Weights of a small GPT-style language model, trained from scratch on English Wikipedia.
Architecture: LayerNorm before each block, learned positions, biases, tied embeddings.
Each number is 500 + 50 x the weight over its row's rms, rounded and kept within 0 to 999. Layers, rows and columns count from 0. Numbers have three digits each. The size before them is the row's rms in percent of the matrix's.

# layer 9 MLP down (transposed), 768x192, rms 0.18, rows 466-561, columns 96-127
095:460484437430512472537575536491446536486466520439522520457545518486479457466471585611523525555433
096:455481565480472519499510516421468541439448480551534450478464489508528486498491579504461532486365
103:473606528539457526474553469419580493482539459563563466517502507450458544541500503547525522486609
091:612445491488467470490476594471565550413467539615629425473511521568542470456463542565549502559501
105:451493473425502512509551542488508509431561518491452481534511475604495442430465485452445530419494
096:424464475509500635421481564498467586438451482421464389512480425366601535507509480444540504504524
112:511476538556446593561545534474499547509392503454538517554519548513524447475571453415584498505526
097:447530525560470480457451518604555496472571503555495449457476614593452436476488603517509538556516
087:462484549442519543575510437481519513406574593532400493538438528548474532447489457491471555513392
081:471586495636612530492421550505562442529467477658553469468480457487603435486456472526506468438423
100:482580464444508539512493516511492488445518509530401550488475422515545345522555439520553545529526
111:504388385558501535535489646496416539499552535428502524453438368451558470512484559530549471449478
100:508523496480381487546507628529483483495523504580583513532405530471511525595509526513540495491545
105:471467568541467477522480460494547478539524443358543518504534519530545459393430511516374592496485
099:523536601592473429585489515508446520547469436587544545517488479487536504499401485534469532455593
103:499504569471586511375492575508513521516518556516512514508439554512446384543478547405424593539526
100:481485457556472500548444527430516506428520559492511494449603466502459474431472589519474448483471
102:467516520522585477565492587530558444510472487511431518558495565605490395453515495556422569526495
105:526484499551513512402582507529500460496411545528563573508471468594570485554497598576513478502541
103:480460499489497558445500469479548464531497573592508476488546524565366489472467483530587590567519
098:546507422460612481561435469512568405467500549500392440432498545501429442397451538486499427538591
092:498389505462530442481504520486582429519542515571568490468483464447542437513506486460610460447415
107:526538526369521472398422520574591462555467495479509510511534503438490435540521466416411594563415
101:502468540565552506537485514535495523497473443538455495493469575597481423550412496546550482452563
105:537440508542544455540521472538516563419416421435521478556530544570547436480452476482521474578426
113:472494529439486485508465426563524431571545554494587433515450512615555434501430505523520488477505
097:487495506494438437529569562430560445392503512432548439504612403461412548402484533547543456533532
095:472525522454519431522487482536516393475424496451506544609514539477472482532504505456534547528432
101:488483446485500513541537542580501467475600502512578463553417477556571535474546487439487549538459
099:592539521465499540559574433500437505556540465585444413481502491584422412526380568501501436539572
101:440507527490467496449458446515487515582526463634507506497489519503483443599444477533554520550524
101:463498570612495483510486497545554470581504393526451434529439452538571599393491499511391619466511
097:477486480524462564534545509519502422502433459480471445482471438529534561476503416409518505437483
097:550509429577585503531427506542401447477604552457438519564512461502526485488504603490562473466496
093:538562535546541426430511532543581454520570545464479549522480522541451553487479587522490580540436
096:484449518431541497385458511484500439428491530514523479531462384589457484498652520480511484465458
100:538482515419440555480478549464565476570506504478457488439491515450552490490468469518553477510461
099:497502503466523527514523515439501481455447469486571590514528457464477565484439455483567465394379
101:502540463496493438485492527370548497509520393506497414478476459471471568501559475522542429504440
098:439477499531395581503453552574450514448515517459502405413556477525519472440521475532481528508509
104:516481396505546591526492596648540502432448542516464517468526515557572491484453456500471568471534
105:505462456578495445503613517513499460447516491558587483519413543536415488543431566494503504474628
097:434426480539483392509444515502527501438445467507484453456517470552497416552472491488655604454504
099:509511459565478448485535551521540441584550452496431524507492525447476489432480563507502494477524
106:519496486539555430486553513424540495536423466491496486414516495558503520481529477558442546478466
103:532511451548471561399555456593479578383534577606528544548463537483528547451455473463538447479420
093:592459575434484488439446511450504505506522592567416451534403497546495419454452487490442538559483
107:588513448519480428506496415497473503572488570525514408560506557499470518499466515447511440490551
099:566458467560469519524484542507505476514501530491484429443459479385495490469489483486476479487432
081:434593437563531428540443482500545548551551454449486456484520567494544414396460454517521492583593
096:483619475537493448555491527480476538539530591571537499559436525459492490512464438512440507434505
110:568559617513500466455568476452525458432559459517468463545570433521529551448464519470478492469497
091:396475468524592495474556455462467495505503577605459498529468476521650483629543453478523473607447
091:506431615521479478498577490467549471531418461554489530478459461489548500502445511540614464563467
089:463505470533481514465559494496490488447489525511512485500508583489543482373514404487476480516516
100:554507504581512545544494535561498532532495469603547513597482514494490529417454449422490387490507
102:528498516601537554593565525475359502510568484603475531601525596560432500542501379491449497475531
098:440449465496515500548513504519572495599612536512508530461484545433469537463463520551524459551453
097:506437487494526471606474440440495503463531500548476569444546539614584562481447553542543467487399
094:476444460459529440538409530504505528436534524508508370524456478492522537410501524498519481588491
098:586554526557579546478535499442461494555525513489510453568404457474541482502497464453518447524455
110:518500576521398480466455556479558564556468478456503489591569530502525528442480560514488421539521
100:470536460502522596526647530537416541556503562456401507416508507504521465484559551534553473445516
108:467407578523460469499515468530494468550508553466582452410568497435517499561471513559523481502618
092:546495525481482542440524380484497554472434497567453575473567484456487516568489505484535548616508
105:577505435581501501552532459551541496501525489441493502427517552384498512476435477546611491504495
099:570551588549554551521468441393540419439477536513624507565489578425486380537469552512607482487481
097:555472502407386550497502459546493424490561482502487606569489422516520474581455487542499410494506
090:516465546484503601539496571592488564526398590575514406543475559469614575465445522543524541532509
103:550517551519513449525465539402476475522506582470444588499517457498537521523519588484524513559515
093:470517523605438388499565522501517528521525368529519432591515438540617501549369563506528476483489
089:426432492669519471584468558407500438502616442457519578610576530535510469500535466426463493564499
087:468496483448513462501523496394454638472462463476480429486468584496584435526497485444536500522513
092:587455592438422518498467546477538502442531553538518473510472418537497482438579455545471426505555
110:568591485459428524405529556437534476430639557498512410509527490471576475518490530456485578499532
104:498500545513524447488569442419545428520463536513599512521489558539557464553477516517521512405386
106:480447518512456424507494576495545493456442477457405487497535557462525529529479520505531538377455
099:546429487582436595509468463548452475579477473514549583486537425509528527620474532501559522514460
096:522425487479484493495566520404445462539536442529518500547412576493552514503477559470511440509503
098:489623430557508435520489408535453473517427516485541451461407474490481451461465526495504416473499
102:451599533506484521486489528444528441420575614588476398602556496518431533427426523581561480440508
093:538531474575454443485474454533439491538594475530559550560467514566567468514476538433393580504487
094:470558476499426466588497494426464445524473561574499462583535377532567464599479497586480455536516
086:475550482485440421419514448466467444530547537579513478513412492525537521416541493567485490493474
100:532549512531445493493412552513450518536496510529484559445624492516527558495534525472532467458510
101:560519543550538525588474590576514433453573559534394506504461423548487548428563472458522455571522
108:514463528498480614520556544475513535505504528484558534450427485486517507506493555445527526523497
098:575485535557523392468451521445505491576613418537590570565508546474593463539516501443515562496442
107:454430485522552465436523433405469490523440502582536438493526538466474540546532454527517462511438
103:558424502517502486496523499496450543443476483479546579471400398519499484404471570499517613566495
096:559465483509547582561466467395437497366542506456485453448445487455483436526493455528513540475514
103:549434589463511569473425482535571479558506405479495486477487434445474421497410573526455448520418
103:457524396528559519617588541488466477556529454501462519514519492441421489590509456465608514476451
100:536536482471504443519499452467418448520513497494511546446604509434531439621480473620463447579481
090:441460396420525473535537539483490461377378557552430389442425547490561472399476524504454514547479
110:570472512551562487400528494521542413491460512512509493520516500545531484523480503467393531492501
# layer 9 MLP up, 768x192, rms 0.178, rows 467-562, columns 96-127
102:450523487456556506511542543528429524427511566569515434589509515548483440529547513587491460496417
107:514518478473479482498383520500527479513536559495474491396483482434409495541613526442468525505426
098:437511534432514517555508447597521595477494419455570486480435434507506604532464466503432459596499
111:496524563412507542548451486584476430470490505429422488476473466537479436461488477409407422462508
102:559553590576473531493477513504497504450590511531505395647445475495536493482522455495423447523550
109:489499519444508550539405500433480425557459566483566561583540547528568450468569599563497437430470
097:468567525523558527487566498435551409558500539599531427481542415618527577574487571554363502465558
096:597518540486516447312539450460411528582558493505531467516529551552498525508539554490480516461615
090:430523490462445492495485493552499510490477448569516523465587521445475494526621470462514513555499
104:536543446438500493521468494514533418446439534445463615569527422494617506549517512459577559503528
107:595479495586541457552529588501430466448490539381559488404536450533421468561460508459415490395459
091:495418533550503540490468491527484471510495462414530518477553501583480436556514533453508460601525
107:497491472488520487483463455550529453457464514495586443568534542521601422512609475528542391532513
091:475503613492448526550502494581447529513473490597459477508584484560449487525585548481524542575506
104:485519483491527526499468414461474521458498549583501532520578498550491473533555519531517386538461
094:575544460547479500465503571545570472447490502481539553480532485597478473464475577529512461484481
095:479478509474490473456469527572598412510506545464452441469473487586509560470465521532490539539400
102:441418526594453442565518565468582448520514456377489506513379535530517498405562547465405506502478
101:470458524588492510459451485555521480515507556408545454452513461436417439434456469475461398510483
102:468493540472478463426513587496452405537499486441479555492600421451411556440525494534586455506506
105:473455511439428523512505409464439481463458408460499508535505523482488517374406479489505468521591
103:510565522595460460386606443438555479447484437484460482537549512554604506520486467483444534471515
104:497457549475460470496502547456585368493453603452493511528544504487470569517486543523493526427541
100:426487626532552585428573551548619542494563461598530568441520471453416557478437560428477464443465
104:480524537495471524487474526482459469487459420499504653602584589518450534455431584517411592433500
096:502525653499526426543476523463502485519509537455461536480430553433572506553606583416480514471435
094:503576528533595558466470437520464471512446595524529524474471505446482462529497532531415534522590
099:479565493431503467486472540444506465549513442541448533499522547520594481516610480479517523482443
099:486490470477538467501391524392516449544452583542570481500538515558422410501513473530513580466431
096:528551463484514523515480465506527481544434478519497479488463514521576512520498549488361464562392
097:498444493366480502528580486473532546530444512539519448475589485458403446534536442505536505537513
095:503454517562513438459519427474513481544451500513430490556472492454509394424502499538434478476530
095:470457539513526465493468454486541421533417441475487494494526521591494521443456558475600380444476
101:481548512447569516419504551444479448598491522486401587539577563489582474470522484579413494568515
097:511451507611432568489490508489519616464486432491517510494548512502542509536500538403457521443564
101:421553454406504525409524424507455546483602438466516501580478453414571461475460482565480525409492
100:533463478532541539474494555510542442532450475470529481600511542530483552507539597465509540515506
102:509514598520560491475418613487536478390540569491522418489471475522448457519450538480415512457477
098:439553548432448450401484400520488465496424457411446479572506519516514527466477517500441538519475
107:573537514408518488446507499497545470482533554401479590497555512418549516476459449575596551553506
103:542462513477429423523466384490488437502470535583582519594530486500468475586502475488518497509521
104:475489581441435478554492486515541518452563496548561525595432516541498558544532554472527468609448
100:545497587457449479438447428367561474420491467465529512511485582540508518511555398447513548488474
113:507480493470485464500458468493382445513558489465492492415481448557516516431576496500350539473494
106:520395510534581578513562530506550507513437533476452527565516547585561506468525487479502520410373
093:528550568368484450524432425494508458430459556460515482441471539556583506518532553503419470479538
106:598540477394507557375493588497550571489518527512454570523503565423435390516518442457498430472561
097:492581410490528566446554481487376426504507477448521467481405454504370419502566529473456559594535
085:515530466477422441511600530444535520484460488522523433452521470583500494591508525445462496447460
098:496498499427521534493544424429493550497419520434448497547536460514520449574558566526493528585492
103:442576514520517514495465443491457429568429477447522545518571440530427434531560417442545531472385
097:490512455416566533481400526413524509528475423474464520470565504549449587448467458519492508393508
095:449522591472418583500445466510483506552557474417553581460465499581449472486487407470489426455586
095:484468531465541541568538512485493550471530459509483509550488493487507509476534449518426524540458
094:525522416508549500482606571560473496445536455422405426544432444428422510464511503499517506487470
103:465483506528481511503439509508580452478516564463556544474505545508459536562510459494541478455452
102:491467480602445532506455428513540453431499530496521543573505575604439552508467454536467453431502
105:550554514596491602470549533589439590600497436450473510518513530497458526455500428533500453502466
102:504524510383481508398485506567531536438464505393479485536510554530511413525465477479473486550396
095:523529526505426489375494488430437394509511479622524466612555470581508459509506441571488446480470
101:530488534541488494447499461429413476537508442500509503474435442456555511475513622504429449515499
109:519495614494508517497451515499471392426481474459511553495483570566561549545351484428515522593555
101:599578407388536541457475481489480496564483440498462537496447433525525525499510455576470463496533
098:457483501430555491601545591517442485558425597579523536450608545439471497530492513434381459453578
103:486523576536448476454559488549510504508505509458508551504585401587494521582571446571497525495529
111:524527546583467410540388465513400503502530427509510491492586476648491504575492477417569553479502
103:463553508483524421435508503509550513476471479515399452562527543491498464490610545454459435367431
093:490489432480492490511485510441452465492561469534511464465548505544428512514552500381351482546434
095:451517467514540533386461547489494504535406436565510460540451475505453512535613464485487498534505
104:536460483488496458423545592559511453477407567432497598426547419489446488578558452499549556574546
090:385522549500474554491503530501541466501534642640471597406503521441449489533572550489478431490481
092:449597573527461496458571484492506458606540564586490516494439530438488483486548514427455555400484
092:450523547550478573443522519530513552507506451420599501528613450484497414656420576508452436406545
103:482476508448546552420446438530589468450464443530553463544534492537457515578578447433541485437534
095:487605585412402506441424543466411558420564519461433517546591499479539517460541523461560466629487
108:512495525371541501479497398564379440423477447508457478452494527533473459584633436478534497379432
106:497426544479504553521482520517439416512571558514442526510539539514506471523529470507514504537474
104:508481510429405590373542467530505547430568482458460493575502615549478455544526490530474499547463
100:421426539524511514508603538434462447561416530407545436506553450556563406512466469516464425498472
100:564494462436505468509482512525470475368533469449384465493463514472547441491487508493441453514490
102:440501466476516567494473518585566492476470479468505518451524635478450516533464444488474455477449
091:475609519446515473379371507480443528506484439567458497555601542526442518479511568476417466450432
097:486516562555491571589571449478515590520522401495473571503590494507562438499529508464450550484517
102:545571526460474489429508560497420433494489401514535565446478508462516486445440491540458609541502
094:482513448472533435476534483462415532510537515545570507455575480481531480469508499468507497529400
103:504493548436475531429456434431533530537537483486488537526549461535496498398544602535430446537422
101:533516472482543551534460517460510530551408478453525474493502458525510608582506510509519442505517
109:513494508518450552425546591492537492595472540461507395548410488443476503515521525492504454489475
104:461509490539495547543513470538520498488538595466589533567503360482485471511482365492515409513468
101:519508496427442493363546528518548586474541479474493526441487461572486493489539430471490453536499
106:497602515482487501535513536455457428537531471578471572546491552423524446514538486473456561447489
098:534491525571461514505517447558566436476473485488555501448542367514432466453531487503506481472581
102:519413516478602501424532535504442534478495463459504470516544533556555469499560489478459502495433
092:495532560384502480412552492477520464493468536568490561434521480524369628463550472423452506506503
103:529478505499506420567506482411489519553484590457438419582539536467469512560456496492388500493502
104:567451506474545468470489537501529483471536391490407540474517566484482512485521577476578574417511